Weights of a small transformer language model: rotary positions, attention and MLP in parallel.
Each number is 500 + 40 x the weight over its row's rms, rounded and kept within 0 to 999. Layers, rows and columns count from 0. Numbers have three digits each. The size before them is the row's rms in percent of the matrix's.

# layer 4 attention value, 640x640, rms 0.0568, rows 300-319, columns 512-639
093:427524488492508544487546443454475465499427493513512478458485496559513451446520478492420519595463529506520511457505476557479489494479451574455511408473486582449422445498473592484493480467465414419491521417503462542549485549538518557535555532402516592518494533603529583510500464467488494515465549471522575531558501504468519496526509484484462571473437398516515528501544430531471482469495
097:473530446545552563439464545502534520545421524559471518409466501562475480523555537524542500487571450455509498470500499593496543572492496468469457527504533495505482469464501505503529479506461512444440493546531536519513473498500474496510506506487454452512511442457527485573482451499569445527516600422497516548433470533487522429492518572499525504530530495475575480492513501521490496441477
095:485533466460559566500550436559515465463459584494514485559442499497499475517459497484487526476523399498424443418588428479485534590480521501479519529482568466520458546500471509572485565531565533539480505495442481489524481560515531591588475560591519440477530520514543432491477482438521495502478470458471550521490467506492455448502515514521460497497469507480465515477513543597522498475494
091:484602531448459460439501468577527563551557504558518577586503514503490470508488525559476486499494450530458486466548474448484451536534526539519499558476507509455500426459601526528462461445517532512546503475555595597487549500514525471510514536487450450474575510474557475479456469542543485557550471487485507509498519510447509498478481549552518499501517463501482502469452424451458472486596
090:490441464481581548529402547491484508556457566494517515531486454521527538473523533501566500434472433483502533511523483460513598615509535479434495515641551537488491480440477476495478534481426525505501547507468450528516498485479519538497522536499452450496496465544474396489521542470437550497485488493497536478478476490451514530468521510559535447494555458547476426516529443448507598538502
092:529495472514481522475465461462451489468556495455497438557474500511502446457481523559458521602449501550533533469458516455464492520502467483456511459461431546553524545444438597452526583462514462514444501468490468485418435476492525438509490505456547533488497527525513394531490446456572570405454623510472535515500474551567470520512540490483530527529527545486510474466512448380565475472539
091:466526539559477506442484473439506491545524498547485513561525449545524526508496510489505437475530476461436449464567512493473468440417503495503491503552532500448541562486507510470446505509461499510455494458526556464509516511504531534552517483519530398442465479503469455540517595500539466473488473503454454516447438521442470517543536469524484533482485531541409467507554560537579527509461
091:467586443476541451479429458478488528496533446517483553439542565521609564569448511539418550497434489476439524553580594511494480461448526561526501501480506482519539454459448509464507507513556574484511463593459523484484526451458486514538510542538433535453508546511525479485479522541475544496487541466519477580518437469467499462488450423486552529552461449476493521487453489472535513527516
088:485554520564382437439451452434474444531485437504513470537550533526525518542457500462465521505452514485534459509516493481510528504570497499572480460481453491580457399512421543531518458476447488482478464544506535412445535464503494464524521477536459525530483513521423469588434457476445430550451488463515540509561515514534506481473510512563521442431431463460448459545543521471469471542463
091:461528454493455572441487471509511477501448551483501579481530454456466520453540499478504526484469453605506510455456484514463520477550514513515513480454473447508569549522470509504501511475507489495514505531543485457424491498534487548529550487467493479483534506492571499522446410533478476444455583488493570541509521519534479531505478440486486549453364502493455509464486432563505478513483
091:478592512478629511467520570513503553432528509538466496483460554518474509431450525502482526577487488467489508535550562546540523535491563466487540557509491517457488525522559456532464549454482512493452492504608522566496472535474506537565532490589579549520500522496416568405496522424536544529464488533486486479435538553436544457491488469416523533529582478480513502502474462529473526441575
090:438511490456440528572520508469492483470457563539488425494461490500527484408463497500471498496497509483453451452489566495490547487545559496588496496528466530523488516567470442492502447476485568605532534479495452482514467405479556515532480529498501466500503492491514484449494501550546526557461499512544498571505479597449507415483481468497497519490501439543454514443449492539431499469450
091:538492495452489489521520488478496530462519495472607516571503495486515534569545547485485516486513459470507516458458440511527555523512520492491487452504493448500458505493483494458509464458500502489516475462418546562529521514503445449437419472457563566566482539509513455498542553504521527522499521533493479516562538503476503467522521596464508506447538542455481541476441439530531504545542
095:481519502525500483493509414465482516444475510462488455488483549460493493572555422495554505494503441506522512468515477582515519529522508420549507549462522469624465513544462507506496454527433460479467475534578456496497532630541557451515533487543516563454504453477543404504560504476522492478508454454515545551465524536548469527521509482564371508481496446487516461542519537420546473486521
092:486476496517552573551461551486587504515585495489534542500545555418482541516476479519531510497510572532529465487534386518501523465475541441540518435543518479530465498401509547508412497470540492527490414424459478442533512454525485498535540528518500503534502527481550470457531517535414492503552454418498471520409439465490393484538477489395501503533441497513547477428465562505537451534499
095:462477503446465492501484441558540475482554477463480459415449518441519523532467523555444437504454530470495541522548413450438487525479481532444540437488565528497516477502454485465543491452531534500515453515499468508387507473492454470506501523530465436453478510487475553440523437512543464461538465482484415588429496520505472472545495455523434519491506554521497539515474450458461486492439
093:420540404463440469483493531504521509477479496528500518496515538456516491531507468507542482470501522479500448445558508529492496446503537527513476472443538474453467447488553487454444510547486501519545508484486445507476453498492504530567515483474522535526522458465439492523567593453487437511558577463527495513529454459467552532511543594471475499523528534564484405504496561520484500448556
091:533575564495500502492453524467498487538508485467436409490442440457476431496485487543440532482474515493574518467501575499527408519521507484535534486561469478532528457517497491528475551504491509457449538536516458461515493501515494531472566527484468526530508477521492496451461518451444518433491521467520530501488467507466412487474422483550451527488491556489509516509487451516561497493463
093:567504451547487541456442465477563469529499515467557484477454481541422499550494511507527534501410460444510470496524518493550513512501499519507514539529562473538474465584450549505540560415600566487543492534468498460507484478509508498521490441496496487582462443490571492492529436471495457557466480501510429496455514472527446476514459535518519491453520497467547547510453556522456436543538
090:514467503487519496512437430507450482523608455543472460474453380515441486482478463512555401435399475504507533520612584522472562525536519473492451538513428521517489476468523448527580471480530456557485499464594540539445500509508487473542542444497569424444518563457473470532500455469536530510527431512460582539458493456410487499507595466526463513494541556546560463531551528482504453466496
# layer 4 attention output (transposed), 640x640, rms 0.113, rows 300-319, columns 512-639
091:477540527455482403494514464433434523539559527524468558441539515529513542482581497527428476542510481592520533436526497518517530468531464524482440491596474493506446494476487489508462526498509547511537499423465517500538539480506470463446453539494532524504559535516506473549561482497463518551450489558433483539477593479501502527508564501506493488527516461521520565522532524519443450520498
094:533461485471545491439558517466431451527496503484526525507497466521496460507560477492464464459474440503497522574534535485471513526447469546557545470515519431530514441485593530470524564563481420529556444503475569508471525500529459492495560588452445489463588539511492538467460521488476564482456417444496510507451562506442506488495562496515460471566526626526448520434506571564581478492481
093:492574556469538487436562487539521477469525521487497538549483482445535434439356513486495541595554512493503504494519575502476464487521572522464539509572466451532468490493522492523492521511532443482479518543477486527518496549525517512525490542506427489516544480523457503594512554503517529564493471484411505549517463493496510513508500504446486521502495525471515549518551541587481468448487
090:530486490473483473503560519487539506443476481448510464478480503555585477525449469484460542481397487499476596483444494487572496494484497543411525506506495444433528451512551533482493556528471418506530553545491454536501486570475502508455492516499463562462515490498479559437510443475478501472408504543551506508506489472533597523430485437489468505460569537476508516439502496468527544481477
091:489501471577458563466509526509423519484426453494514565529518447437526502486530541473528530489480504516508522454488409482541455482488433433538465467434442518517530525511473472481470531459426531524425504512547506569460563470604528532501544503429489480535506595468479559501462517533545409463540521523534472525499508542519470464425553423529555503496558460550489543533563442483482451471453
093:414563510535464454501487583529515516500522512464519550489488542514471497547504457474512510472493472579493512530378534495534491484463483533512395434553456573480559428499457508528463454511532537504514488537505458468464451551531471549550544580458476476494506539504468477542547493526512577547494511563537494590474466515462556452513530484563509471502559432495506451473555553530528509489467
092:496476527416449466425458532458547516427489505528504521437458470510558534509453516473509544480460524480473507449474512551553500528487480492520535472483570588515472484487535451493465491454486478504516484536409508553445524580431440515549485576512483480474478474465469572407492517469467470464509442583494534485507510488531519565448490542540479459483504482514550542537468472536422529426487
091:454476519540485500526540451472488604470538574455408537543511448502495499443475549519464490541533482509493485533504530440510514528424510538453456513478490570553512458482506464537416523511495517520508551585582511478497415499496578488501511558473529504526536445511458506469510446432500590564513474485462505450489506496483505542551551426467482487567460584498434521493475436399478512510523
089:469533516529492449550600490511518493486561519528528495497509438466479491508606472534475431542510513489553436440518513509480502451552556439491458528485550513531483527509483470390508459462490532505506450474532483500501448560528493446510538443497552481510555569532509527462496449503465557499426562502591529559518524490603532454505462563533399556492585610453544471468489580493479491481491
090:438520497504541483450525469553496601551512437439460486458451457503516447443511552477511394566560586507471521514467444509467583481493458459528423498511470490488543448458483570492475494429457516521438530440479527532511467586482561580548503515477481473520484545544454488496522536446452536548473460469480441472470515445471465518501515423479539507484506472458496545487464564506527489549482
089:476509537450516567495503454392459543457533586422506522565531417451544487470487430431478507427441490618504483542525484546525518463524557549486486540424477484540601518507578510509499485486475522523547493549501545471516515471574495490494486555487506573519494473459534471475529477480470525482511527452458513601522521496508511554496463510480473474494498461562532504551447490500451423491523
087:457461474485483516576503465503505526568575516491460517556526532524484487461510519527504443599480510540507496474558476557577466544522483514555505497496529500510501498481531552495463513501511469436534524504479556496507511452482568585410520489526474439496490537519577543418446459504500497493501523491491458479511565460489440495506533484513489527526516460539555511523474525469497516565454
089:537506525526515485484519499491542498528500498525470479464476505532474542460598499542554523573447481516512512512486478491507485516524521439514470459480472475535501526535478472454543614540461474492487491497439436521563468494458507457477530550486459501480542446426471500500494524492530570464581441479445501545552488460482481496510494409451481529494480502492451502521496510591462473500568
091:473488549518495544490526491462528508501474474488409512477402526537454513526477460492519455521511534499500448437496470522572500485500506489549513466433569381551491464516461458430545515512513511495513518508485535462510593519578509528491503455547420508539507513497526449501507520503485493436518524450446482546504506567518417444474452535505493471590519427505468454523424536550443493528483
089:486454432445481498485500515523469502470492437536579532523477493491547496508547489528547440464489485522518575550516446446514491591489535529446490553517502468484488557462453542458535566455464423478507497456518540519539543527576476561565515489477492461478533512480526530486454581535495511554501442546493526515464514486467524610530527526501482461446458591525510417541533549502532485477540
095:474497510560454484539535499576471517480493529495557511511459467480483540544490479470469516461532518420450437470535541458524485533514508497536448501531536462519482535579459503485443491479507435473438471504570505478452550530586517505523462504443525492467533489517515499395507549545494464448489559507462475503458567497504459425489444527494466537500464470556485496537461393538585449539502
090:486544524462463536482508557493563503519510510555422502461526515532536475549532489453513514509515513535522563482486585518487475537495564469501547509512520564454478430513507475512538481515526543519433506492510561487504526542492521490464468532491482582595583461479496494506490469480502535420463460453528447544486511434519479530536485498472510499586488584560474543504491483471513473465611
091:524446516527555418502500450478511506531534492491480532479441521516503520518412510489493507539547556514540415500554467566534466522524483497522541521477521554537511482465499510490473492484545541477543504513474475438556477565556464488576525526460481495477468514459547509484496436445504511459436452499522459535503484528533485517474522500514532526486552544572437486506467491503520430443491
092:526527501533502516562463500430460516476470528471551493469480467524524545444472500454496489469522521523515522514486495518472545442511406492524554496540533543509488542495518525455456519499412406508501529507474583478448564465529515392463495474496447483408508502573486518465479542516505435482506474544489490444519482417486501512447536518535469560508499606504418437546519489483483573501466
089:453536537506530424521508465502498530462488494524504513439460448501517527487500485548534521475447392507423515534502494513546429511504426502448539442490536525526563471498489543509504417540496491471473440500507517458449519442522500512493480472510484440469524591562478539424548518548445451537411468534490528534529520510570511535463457500528449492523540600477547496465502488573468465523472
# layer 4 attention query, 640x640, rms 0.0426, rows 320-354, columns 512-639
085:508419470488489528488474529557511527508549558526534552508513593547487494470497465366534560549503596458537617509495474499536519498503512475498513437473498521523434487484504510504537496480499498537505495523452493533519434511490495485559446569474523445506473514529482512464492499430529471461519527527516543505560461475607460536502541458491583437559492508491527502387483484468548509524573
082:538484458508449534490524496483516464470561474445584483481512513500511452453517499518458534543400452487594554468502508551433592440428547511463534426487504447458465488539493557549545508561511552450470478482557487488616446548484545562510528522459452547573487542471562486528417477438451570470481501534509479538484521540455508537442432462438536569482485567492452494495581461534480536508479
094:568501476538554502553543464463509512484450453541475491505491551507479505435475533465456557495559544462494604452540505460448552472483496475473527463454549491503568511588521482508511509555429436574465515579490453475569467503471528490554514551569551518458543504456597581469483486573529523535466603493544407474459459443545538496523500525545418427445468452494445492467495547493504532549597
099:517487564475483444503466546535509527498484541509458473510499496567526479501532474498515483586518424535430475513483530517543405555487480513554520490583457498492534528492463487503511519478543468485549442446464459398443524559546452486426501465468479471518470492593435538454563570497502426502496448530510528501429513575449546489468517467521448474515501471507520482509488549517504454497455
095:461434444602520539462540456483481493545475516538477501513512498445452549552455516481516564479481579496554513459508477452565582510515469528461503555531555442503488489467574531507533495499437587452474563512522484615473474537499468519484520523494504482431491457425516475587429525486492506481461591510505517526556495464582530521510550474485524512489459519436491552452484409536573519495492
090:435437467562518482457544467538516494484522583504500476424543449516433431527508511472531496465535518462474557476565502466583486481471498504414544482517525503563516529471470468475518495457424482564426446552556510507489432469498561517463520431497411506441482480404543590556495459532504525449479532545470454481525501401508516497600507502431455493475451538454465544472485485502516547495527
096:442453520546463484497493471558469546459526541566493518524470469519483568520494487454497445477562534491403587427451511508489467474546461462502493516497515488465524526526570479501472488488519471559556501571531502526454520457513511458478546511590445495434533479567509415544511516503511468521480519509507469536501521375469519506512522480545484445583448445517459571503485426535579499422429
105:472423538501491477463574542499498505505521519437484514529501468519467517433518482562462535507465504507515463470526466433513507539544472503537501505514512495529606444497499518526525519552495479562513478474470565452456545461487510524543569540465507523580467538478550527443512535474443488472519480524469501492500448473467501506431585506481569541441481485533499495524450482583473439485485
096:442397519496552439452536484485520536489523429553461487531547474437534502558444595497500481562524557443513496467550547438476411518517483505551451511514518569552486476549531518528405445449481444480498560520549563523461486482550524487502542480546552492507446434445472473539490529522483459543465518465443446544458538496566547524526496479522519441503489422452506459496460552478521522470467
091:472482549516500491486540537511529538464475485651454478494524606541517381410442416460490485485539548458500552510474478465544534496471450519451514470527608523504523528543456463536466513530500466529486516527474493541530489495519500475558476491547524442496557522476555518479551503429533464484499576530453506473461435411574504469531561509522539417464540471440496538375480543507508529549507
083:434536529533483446485546511533554502491514511596429523501518524493452483436495573578461490474556569505471543496449501460488535485528436482535500495484523506503518512581523462514456526445481480597518526478534511570427487528499447479539512521505556427480501496493594510579567470507534493532484568519477487555470531470576519503477550472489514524499492510433452537462529503510473555558487
084:511477520438494532463522508550493526501533566473493539470434442570545537447551509540482440501589460497517475528477518571511488549499478471444483523480530550532527527422506508462509422468476365504489522517452550532476447577500520481529555508469513512466525512452550559519512533545508442437511424484510511458493493457523506446521451526460573460571618513508554448490442530508464542482428
085:577555434516554534486495444500487509479491461485538420516469494487502446490453484507504549471542513452438487488543519475497452464468478479447515511506472489543598562535492464518528605467434502568468496453532506464463538486514611528559458514557488541517505501460577478487482486520538480484431582490485459498539470519490602520500518481432440507503434388496494518470491559450558496558548
078:523559488499499462484472452529478496470551525486538518437526408542485501485482445484603474508506557479538475491502568543526565429493500418454447500462534539485534509486515485477530486582523470574508621560477488522503456479499520534550471540505494531506479506469485487489469442579589506465523533464468528465591509515554512536454498501490517480510536496451536509384423539540422525534549
102:426494495445466466513474400530509603482545525522547515501425516516499432526563521514493373471480413455413470452471486459534483484485467514514530502568471418513531537470512508476470461467535557467470591582495543459492464486505518509515487482489487535535488483510459461573570440503477526472429407458530505505514517475512490474470512577493488538427535566451521551518528503434462490450470
102:537509449477490475539477529539499483463526405486470479529491487433511520532511490563523517458476520489468469528554531489513480529448522527435537519586492577489563536496517448502575439535535519513521535543561472478524571468457495488518491471476532445519466528484620419518521396509496465517485480501496481481458546544495427455541459419451494443485511488490509482507438504522514477480545
100:447464482488522473495517467520551512505536530441542468489508414444481479496481447514535505510515534574529514523503492465520534515458533465537450477456561548497500486513447503494522522541464491534466449425485476491493509587525506467534428487438493476471514500432538479528421580487487493476483446469405544505455552531509574487503433566420559498523476640499479415553504458492484533482554
102:438409614481426457573491464571553505514465586477527534505486487473473515543460428451517435525474501527509508563460514482503449474471551450530518459450422456515529526472504429487489504446538499529466444547467533532636577512470543497461535459551479513535459559515508482493534483459489526470560505595536453499494478498474481528474513427593551531389523594500452554511500458558464504546452
101:421577535552449527456508444500491463496515542496626519497544476500527535579432453498507501526476486461471442467476533496474541627445531505433530502511509507535486518499443522484563508545530533535458525480503465455518514406514518475455483519416507527501442447514475548442486477495549469450534485501551462421516472537481511505533553579512462541495531473481451527450438510479445450475473
101:487501547454558504496506610465447558552548502426530505503533409480473498504471500502494509520511462519481552510510540516485480519541412583493541499503542491466478490501532424490452554528491472471460491487462498489481534411425539447565492463460488543515467554610455452516486378537472542470535398483511562560518461575503476495601450469506526535473409485483480439568512484515512485537469
101:561518527506524522459420498522548600506475449462421510477528435513481442466522509443504557434496421533513522414498468573545503497435403486433514500429493500457497429595499507518457516487526416472565461494527472553505513521566437528449460461545474541514467472490476522505442560470545522533478492545467517450545496504496489532505483511593449486453512568499487511462537535529471488491510
099:479502546565538559412524530472449529478531552488529498545592558506480576507454536448491485490484474474537496471489564536521499540494512556558490511534508588503524494504499512580485504497525499542555501499516584558517480420438482523459490516527469462447505507535532544530481459488432491534492566506533505543534620520461562505457496519510522435506501528498516459549553470482500463533549
098:506447417525391515423476441490446478478500466468456496448539496497556459467548533461434570552402507475529512452568485497434511525567548442533532476537479517525512498508526553424533548551490511481507571513450501511452458501529498557540430543546562452494573507534476507470466531565467539547549529501525483555517496524500527489450495558540565494463446448425480551493570447441478494455431
100:486506478528550581498498504510522455456508466428551589487473538504592456521472481446491422504506514492463539459501507459490491504467507470523574456456497536515529512474424509465453504452451529479481508499500509507468492416478526524570461479481501451452484499475457497464452511444395477481496482523532476464465484482493470523523509471529563417566515551509509498438449508499542508573514
101:518436484456476463511564480412519427523491490512463487538517516487505470513456531496492457468495490478417469442550395451584471537499488434490481459528393473492544563500551544449538468441484425434518508519469521458574467550495458522465487532505535494510576511494522484573488519562563471518543526494515464476450546435539583503524496471505493600486532434516532501449436545487484481455520
101:444513541473446495508512478457515440538475590518429503505539461518538472502513479516460530514594468499535482557483583484506481489552494525537518493550468548509456447489472495560537476492566517487488469517517480473478464510486528529501462493478450597439532516501529500495495459549511436541573486512550501523527491468493506434426453556490509522536510493454466579522491548510539563547462
105:509504448430460546495434490457478538479495475551480549494498521544507525506548542440489493443490490429420410516554520499532485522541460559459515499486525445475480452516552497497511458461459500519567471449489469554446461487509525555486486513500544419521540571549471455524473463550566518454489549471475495538506492484451470467460527477512512463489481512471510464473584469482461421485530
102:485518486507455539439531474499407418490508555491420524500452467452540529546512425565494466492540523502512504485477553520537492506491448487544447528515498488485519523521512517456438559514481516497437488443562544522462469549506535505545562422491449519479506432537546609562471574495482479504573600467434505436515596495451408455540494464518480526477469418470487468520584489553560511516465
103:433585491509532476481498505431594518414472512584453419539514422581513488451573501505460460455555544486456506515493538466466557541466466519481450478490497413458533514448496420483486466544487524517535501420489535504544457468569442495470558534459493400476481474502524531514457506555508541520557626550458506518556578576513608519517503482451486525469418449459441518485384490530518488502568
096:516523506516437504459515528532512581509513527413487431516537511587493542492470545520449422516515453500533490459474444452438533444486497472494534524470508538476492498512505489539515471515439516513547506457578495513457485536521557461476564479518527511527558460517571451526459517597429520487444503536505497476507423511478489393475557527541491540488507487522499475511522528505571599424517
099:480461473462523522589423519562542469501525491449498446458477516537489532485537470469481496533495497488482500569479521464516488600529512526445584518500491429508411474527512481499542492438540483500522444414524556594625547490537565479451479462545439540455539504434476435484458524497496438484513477514560571511555474443526482527454462472480471508548514595506607500507441466466501528491509
097:492443517459472493470566523484548452530514413552431521483547486447455449596556504460501464540549555497505481533489513491476497451493491544472437547511493499516487566478524468530555587447511482477454481517421553480478418437528512488524448419484502480493533499446460512550529569484481445465508487548506473505507495506461449500527507463425502465501527539598500470470434491495478441488490
102:490449518500457485535515510535526466477480469506495496483464484492476522546478480514437488501468506516525547541491504551487498484518485559540553548516564560538472547499529508498496480492477522468474517474513483480520582496462489559516481550530514525449470504460552535474494485469394471495470457601590506541453459510502538492494488503531527462544459509439492461533531602498521523487471
099:463595452506428510471538544497486536499438416479489536533520539536478474493495511483461535497554424492538514527496471496499505576492528475561528537521492475485544506487520421510528478468530517497501394522522468508535506481449499455559483459497453530481471497548527479475537551496542516534542506510498541489498494424447478476502490454527419458539526476506521557524482479528523449431465
100:511495481467451429534476455461463532472516533445532515531513552558522498549533581449522530486567499507482532510476479389482446426521557510507482562449536464465494470430523603517591518514507492488458492540547503500530482508468503530513423522527566423462541474444515552465536509471550453520521494445480567471447388526443472558519484483524529462501454516555533504526531569487504511486427
# layer 4 attention key, 640x640, rms 0.0442, rows 320-353, columns 512-639
075:570580477453518455566463565490493484513459450527496518393508497582432571561551460556507437512463417557498488517534500460556437524465447445532502612503522489452532508429482507512463539458431528571507428496510447471499584459542494530501486451410527527493515505507468495457530482517490542512491538461493525533535538574494482454467488444515475562479454507515504467550538475576496482537516
088:466532448487560486529448494429537470478512506519507537482494502496562545554572481481524499521439467554465430442488525568500501561487471576547465583526492517424488516437581470510445474488450533543501519518479469429551471466480531463504533528430450491463521498441477411422500478541541463424489511501559476481483538543481482487520407399495509479519492415559458490532612410519545509523552
097:481507477481512501492578475553482565444523486501488491476517486536483542517486464474584452530463555512541586491455512492468553446573485490511549465510440497472478460512545556470490535439539567479501477525494549530504490474506459497548479553489546447513518526539513494502535504537412513536549410497473565528473576559576490491515408540450513518564469540541534494425389498463460410560473
098:570507539599426569454520551451553452535474474545520562505524467481468417459501521519480529449536455464584509541510552466585429503440463491460521459501497466603447479466487508567460538488496464527517490469535458527486519439589491532459448445460483552585512507554510555512546498501588515502494511527484493503517455462501410502435486553492515590536529512491443522599505539521466535515493
091:574540525573528469533484459470493509502448480514498501446462487555572431480526482498506445454529476538439560518462521558509519455496465440531522491494571529491565504512481571523514605493455470558530473518473529516452513521630509474503465559486522507570428471440460452438499473584461500553560527530498509530482538551479491454511496462528450499497467465518460521547527488463472436518466
098:550470527525523410509473503481545525481432455469453490500581478477448460524468546510498498481497516472529445512504541409514488539520488480466539466527464544553463478450569441552535531492519537484488612513573473456577528452506499541593462451416471500524497512480491512459533474485508454491481490548546482550524520447528507468464506557508519496551599446576441533509478435460533504522569
098:451510479503507507486507501463465530534537532489518491537516455412542464450465492518556532496615504504529478489620478542489476587433549502535453490540477418477443492498460471513525537443543467494517489469512524483485475462571506442509543495486488480499479512445427483440528575524527497530430491506528505504500488518496469467486493531453420413508458546523472468416438504459476478485610
099:439514516580590490510410464516519539530458599508514410477565496511555493532501468515458519455435453561428522484450498466522468521523473480489552522421523570509485544480500555456558490547556513561553471536570591534536550501523444468441476534493508518472460510487499544527549517559539531489481476486532526498375497492512578414487531502490489459484476570420514467520528500510464558466480
082:551473531576453566527524477476511522440484535503502522385473535493459508480476505540502483465504546507495572541485465465569520518446478438443510441467432553482497512601502441499529618494475537498418536467437483517561496530466464530498430461463510544478538520550510507512545459493525523522456451496513472495467488392516491535530460528448454521431457516542566567456508467502492534485513
083:465499469501470481447536495488519528530579484429470523552467510480495563493470462483517480486487476549493562444492504514482522479480536482538543484481480599443489536479511483552551568479495475527414441508540496487534520523459566486470490557480506491535536555553466523452459415543477489507500487491522473541514531450495501554490420561508458552517510550489502438505506515430492494531492
080:447453487497491509426513519491569449587592416568529529446634536505466568568568531553488476484563427494499542431415528541472485464559503485504472548450462455529531466517512496574507494494542441525479443488496479513560518462463520466495532443535558554481557532567564602440468463531545472473459454442460496432558461460520464531475423464565536475537484486501520433520513576521477555494457
102:530479488518468455541518472521521574478493511491483499542523517493433516489478554408511545522466625475495554527488497491484474473505477473526514475510503503451468543556490439507510556496466549543446495474493513508526509575494495550491490525547524473542446418569411478471484480485464552517437640570436518539518479505551548419509490503429494456434481496472562512511535467452475423498483
104:531457507527561543491452475489519457575450531521502524506458520513497526541516411533420492528471473590540387511499511507563509559489480572464472489542514470513451510499486548513471415497494484473502498525530518473471482511496456476443514490540452504471480532450451539582514552502536449467526389471563446462490447525492417490528570480511492529487583517487480525515508461499494532460487
118:501560459496494526534484505521479453469496464530511459502478481486504541488436468533435492569471423476549426515499504544621445556494465562446471576568507494544507561482493514503400464514513451499599520445554508513478480500527450460492438419469468540481499550473472522553525491505566464511563507458570458518494441506486418538535498492536523495538505434518415422561610483516456504481463
093:460485443403541548507526521548483499430552426438454428516549582467545515570464487491553511512447501515497435490521554526508557415529450506529480551493520535495441405604529537558635488456396473527484478475491468471444527541505498525479539493515479445413574493479569474535501521576513468548512478520511514545501597409529537521525519510517534518511498502544541433557449454484507425502521
102:490462482563445498459550487506510461512545523523508438515549492403535513475471538524503529511528450442491567519496453497454493541466493515503506474494579552490512476527487420472477551460597531535479465471503477476467531536450538435545516489512453500510491465454517520536491514524524498474519504471535457435489593499525422478515451482517519561480532517521442497587535560511539414423525
094:538546438419466566568517522474374513505567500476465535507481479505570478547479480528462482449573500455524498521464578481493469512518504512526519556513452536464513478526529559543441472439425526411487454455483475470460531446553494521498425507516510540472535444458519506517479473450531534530485544502529514482520481472522472507449538530480458486452551499487547487525515637480496476482388
095:423566511491499566524573459465439461537520454532485451470490504624432621474515531554543610536523480475445532478475479529483531492500455488498549495431487516530484572520553476419502460501523527443507523556464504490602484525513460504557486538513499521506498508504509488460550529535534421503498540499464568519545537525476490517498562513516494524484474349550504446477534494411558504519520
099:512486513555511492454477567535433463485500506447394457581441444568473559516498524447452477504479421459519502478490457550418592537551471404469467502500475532504569541466577469511564583496588497447429514555479586491511536481530452493590503513489560473452493580453501545426505457540486494480400513464551544436489544431543472577497499508499522441481485539479494503507446436428549552517479
103:433497509541509489467468446546364534449502512563550473547570467465531495512529508513478508507553524482453555477433470462486455449518523419460512605482507513478502526476490529434526511566450532542485531568534527518511468521482543523488482571482534526471521459415499440521474558530546509561457511524493532528502548477605574553505496525533494493503581509485502478461463530488511473480463
095:477449443466471495468516529430506505571493466533530523555474479498481569419537411571446491482487543467503495477541458523494506529509494455498529552512486498536556487496545477487463460429429554495483514452479505420541518497524573494475501508493532469539471517505521473490513492514484493482439515460493446527495502481475501507494459454548464547566487476533491438573517564521574453488471
098:475450493485548455491535423478515442474562511429558610540540513474478530542519516503509523480465494470471460539466456472468465507479494499507403483516466536513447460540400468507518489443546554466493469468466435506495459507470494502476495551556543517551515484509405495534473516567516474502517536513445485565511503509410516477474486507514495496638494448504448471551481445490523479549500
097:508615537506513456563444512485566543519548506530463470503559507508527522568471552499477506554526455535482470513481483533423548395527493522383548497514491469501455517468476401498508445468487503500529530520550429501452501525506517486428557464510461507546553527479447601535579431503493483476521509552508482501512543458494463555567457490483492531452547497495533543518439504459472516498560
098:483499493545496545450438530513512546491524533519515459491514470490559543562513504534521508569527584504511499494487463506467447589396497411508450480467481443544484457508487434523568419499570434513513528484516517467528532537552545466466539412494479495532527471561599522539510515461531434521456516504499479461500558433536513454445494494516435550418439482489511473539524509530492489469521
100:425476489528535501430454540420558513499465529519513555493474499557537489512460511458515466507561483545548529438454540535507516487502520550565463524487474480510467489440469489544543527511453433524470543557514475473516447453473470553510528469576432541574489558535465530480481475441541534499468447448465593477495541493474546514505567444509554492505511473514508558512480497545474518532457
099:547522477510545521587525595520521537471540486464487522469515531473432431496532521563490539443574511521566552501529531501466419554514459536478521446444490541502528512536549540441492482545474519545524477549491529509544490559531494464606485487515546482556424530467470512502518500446437534480459400498449548492508502515515512529418477526467491522491515505589480520513484497541451485522517
102:494459508445483515446552523504494488534527485568453470535412558502490454523470500556457554520549509491547518516478522437527506527438553475462530471530507518504523485519447547496581480584476461483440436487488410479551499477522457470531447495565545612470475483451528601471525437517466467492525530447466404444452491507484452494478457573449506467466467410537605482534457470467530540491500
097:494502548565486486459497452456504474491484495458565511521503501516489488523516461477521477561518457487458483562460494349437510512552454492543509499463437526534467479538485430566515460512504502497445456560481458503570485528542444491468481473503506494487446484506447499471480462564484526475474485472495507545521513527462544511504521520434493529470477522488479488473487475458487490527513
099:461432510547486523566508484482471498522471467424512483523548571447403472488429538490448473535467548536486524506455516510555441505489521510492536552487463442490580607477462480470534521549530428544490522466454571497556503489499594460447459557478410529457432524516534496517447453501449496525465488458511472498541508486483472541531568462478496532487476495482549517519464517516529547462451
100:441531498509487515485517506470554494493381532524498508522459493386462494545477508536511490481495445529604465533524576517526473536462480531591438587462515494526456411479510533528545411466546495488459452551499435443428498554462499471476559477450518456516514469485475524552545529416501472512522449482498513496478571547558515533454510486498510510468506511519518469570488472521523552452518
098:460486458502505547567441467461477486425460554503473498499429597501563546572419449517483513500542544517488436460504484496509487525523509454418582524501547489497480540499513521525541449506519518476498568523498620459476466498406469524539485560505562528509587443503512500468503527479458475497533506491543472524538489452485526541463518518537490399563501520492478555551544509516552479531490
099:525502516398489499497523528501489540472492562469483496552470537480470478485506477534540433537449488529546475470455432520474430563567481481498515493500515445494529456532482417608538469490489543494468489498529567459473496544568517511509453473470512557514494528526451445428535437553467550545483497508486504522537577536565509520542534550417461499517510454524485524454563553469414441499431
098:504504446508501579549552493501426482503443562488506424516536500457476532489480488443559502480488448556511485515436464454462556530519570494559526468514523449490555560492523516441492455485505531570558501537474463506443529435557471462473469516543459482490476477487524522488519434491491486488492593541487459541520474453530486448548507411507446582401523504473467542454508518492452510559565
098:478500441543515472476494535465534530537510534447474553486491569432585537464488481586542528473531519492520433554581487465438448550435474528458501463526503502465589521503447475498457563437512470482549584463482568537440517551557528455513470612427567571397485544484398481513480486537542470546532421505491525572492439430482459589530529478500510470498496441515424454528512445479517495518509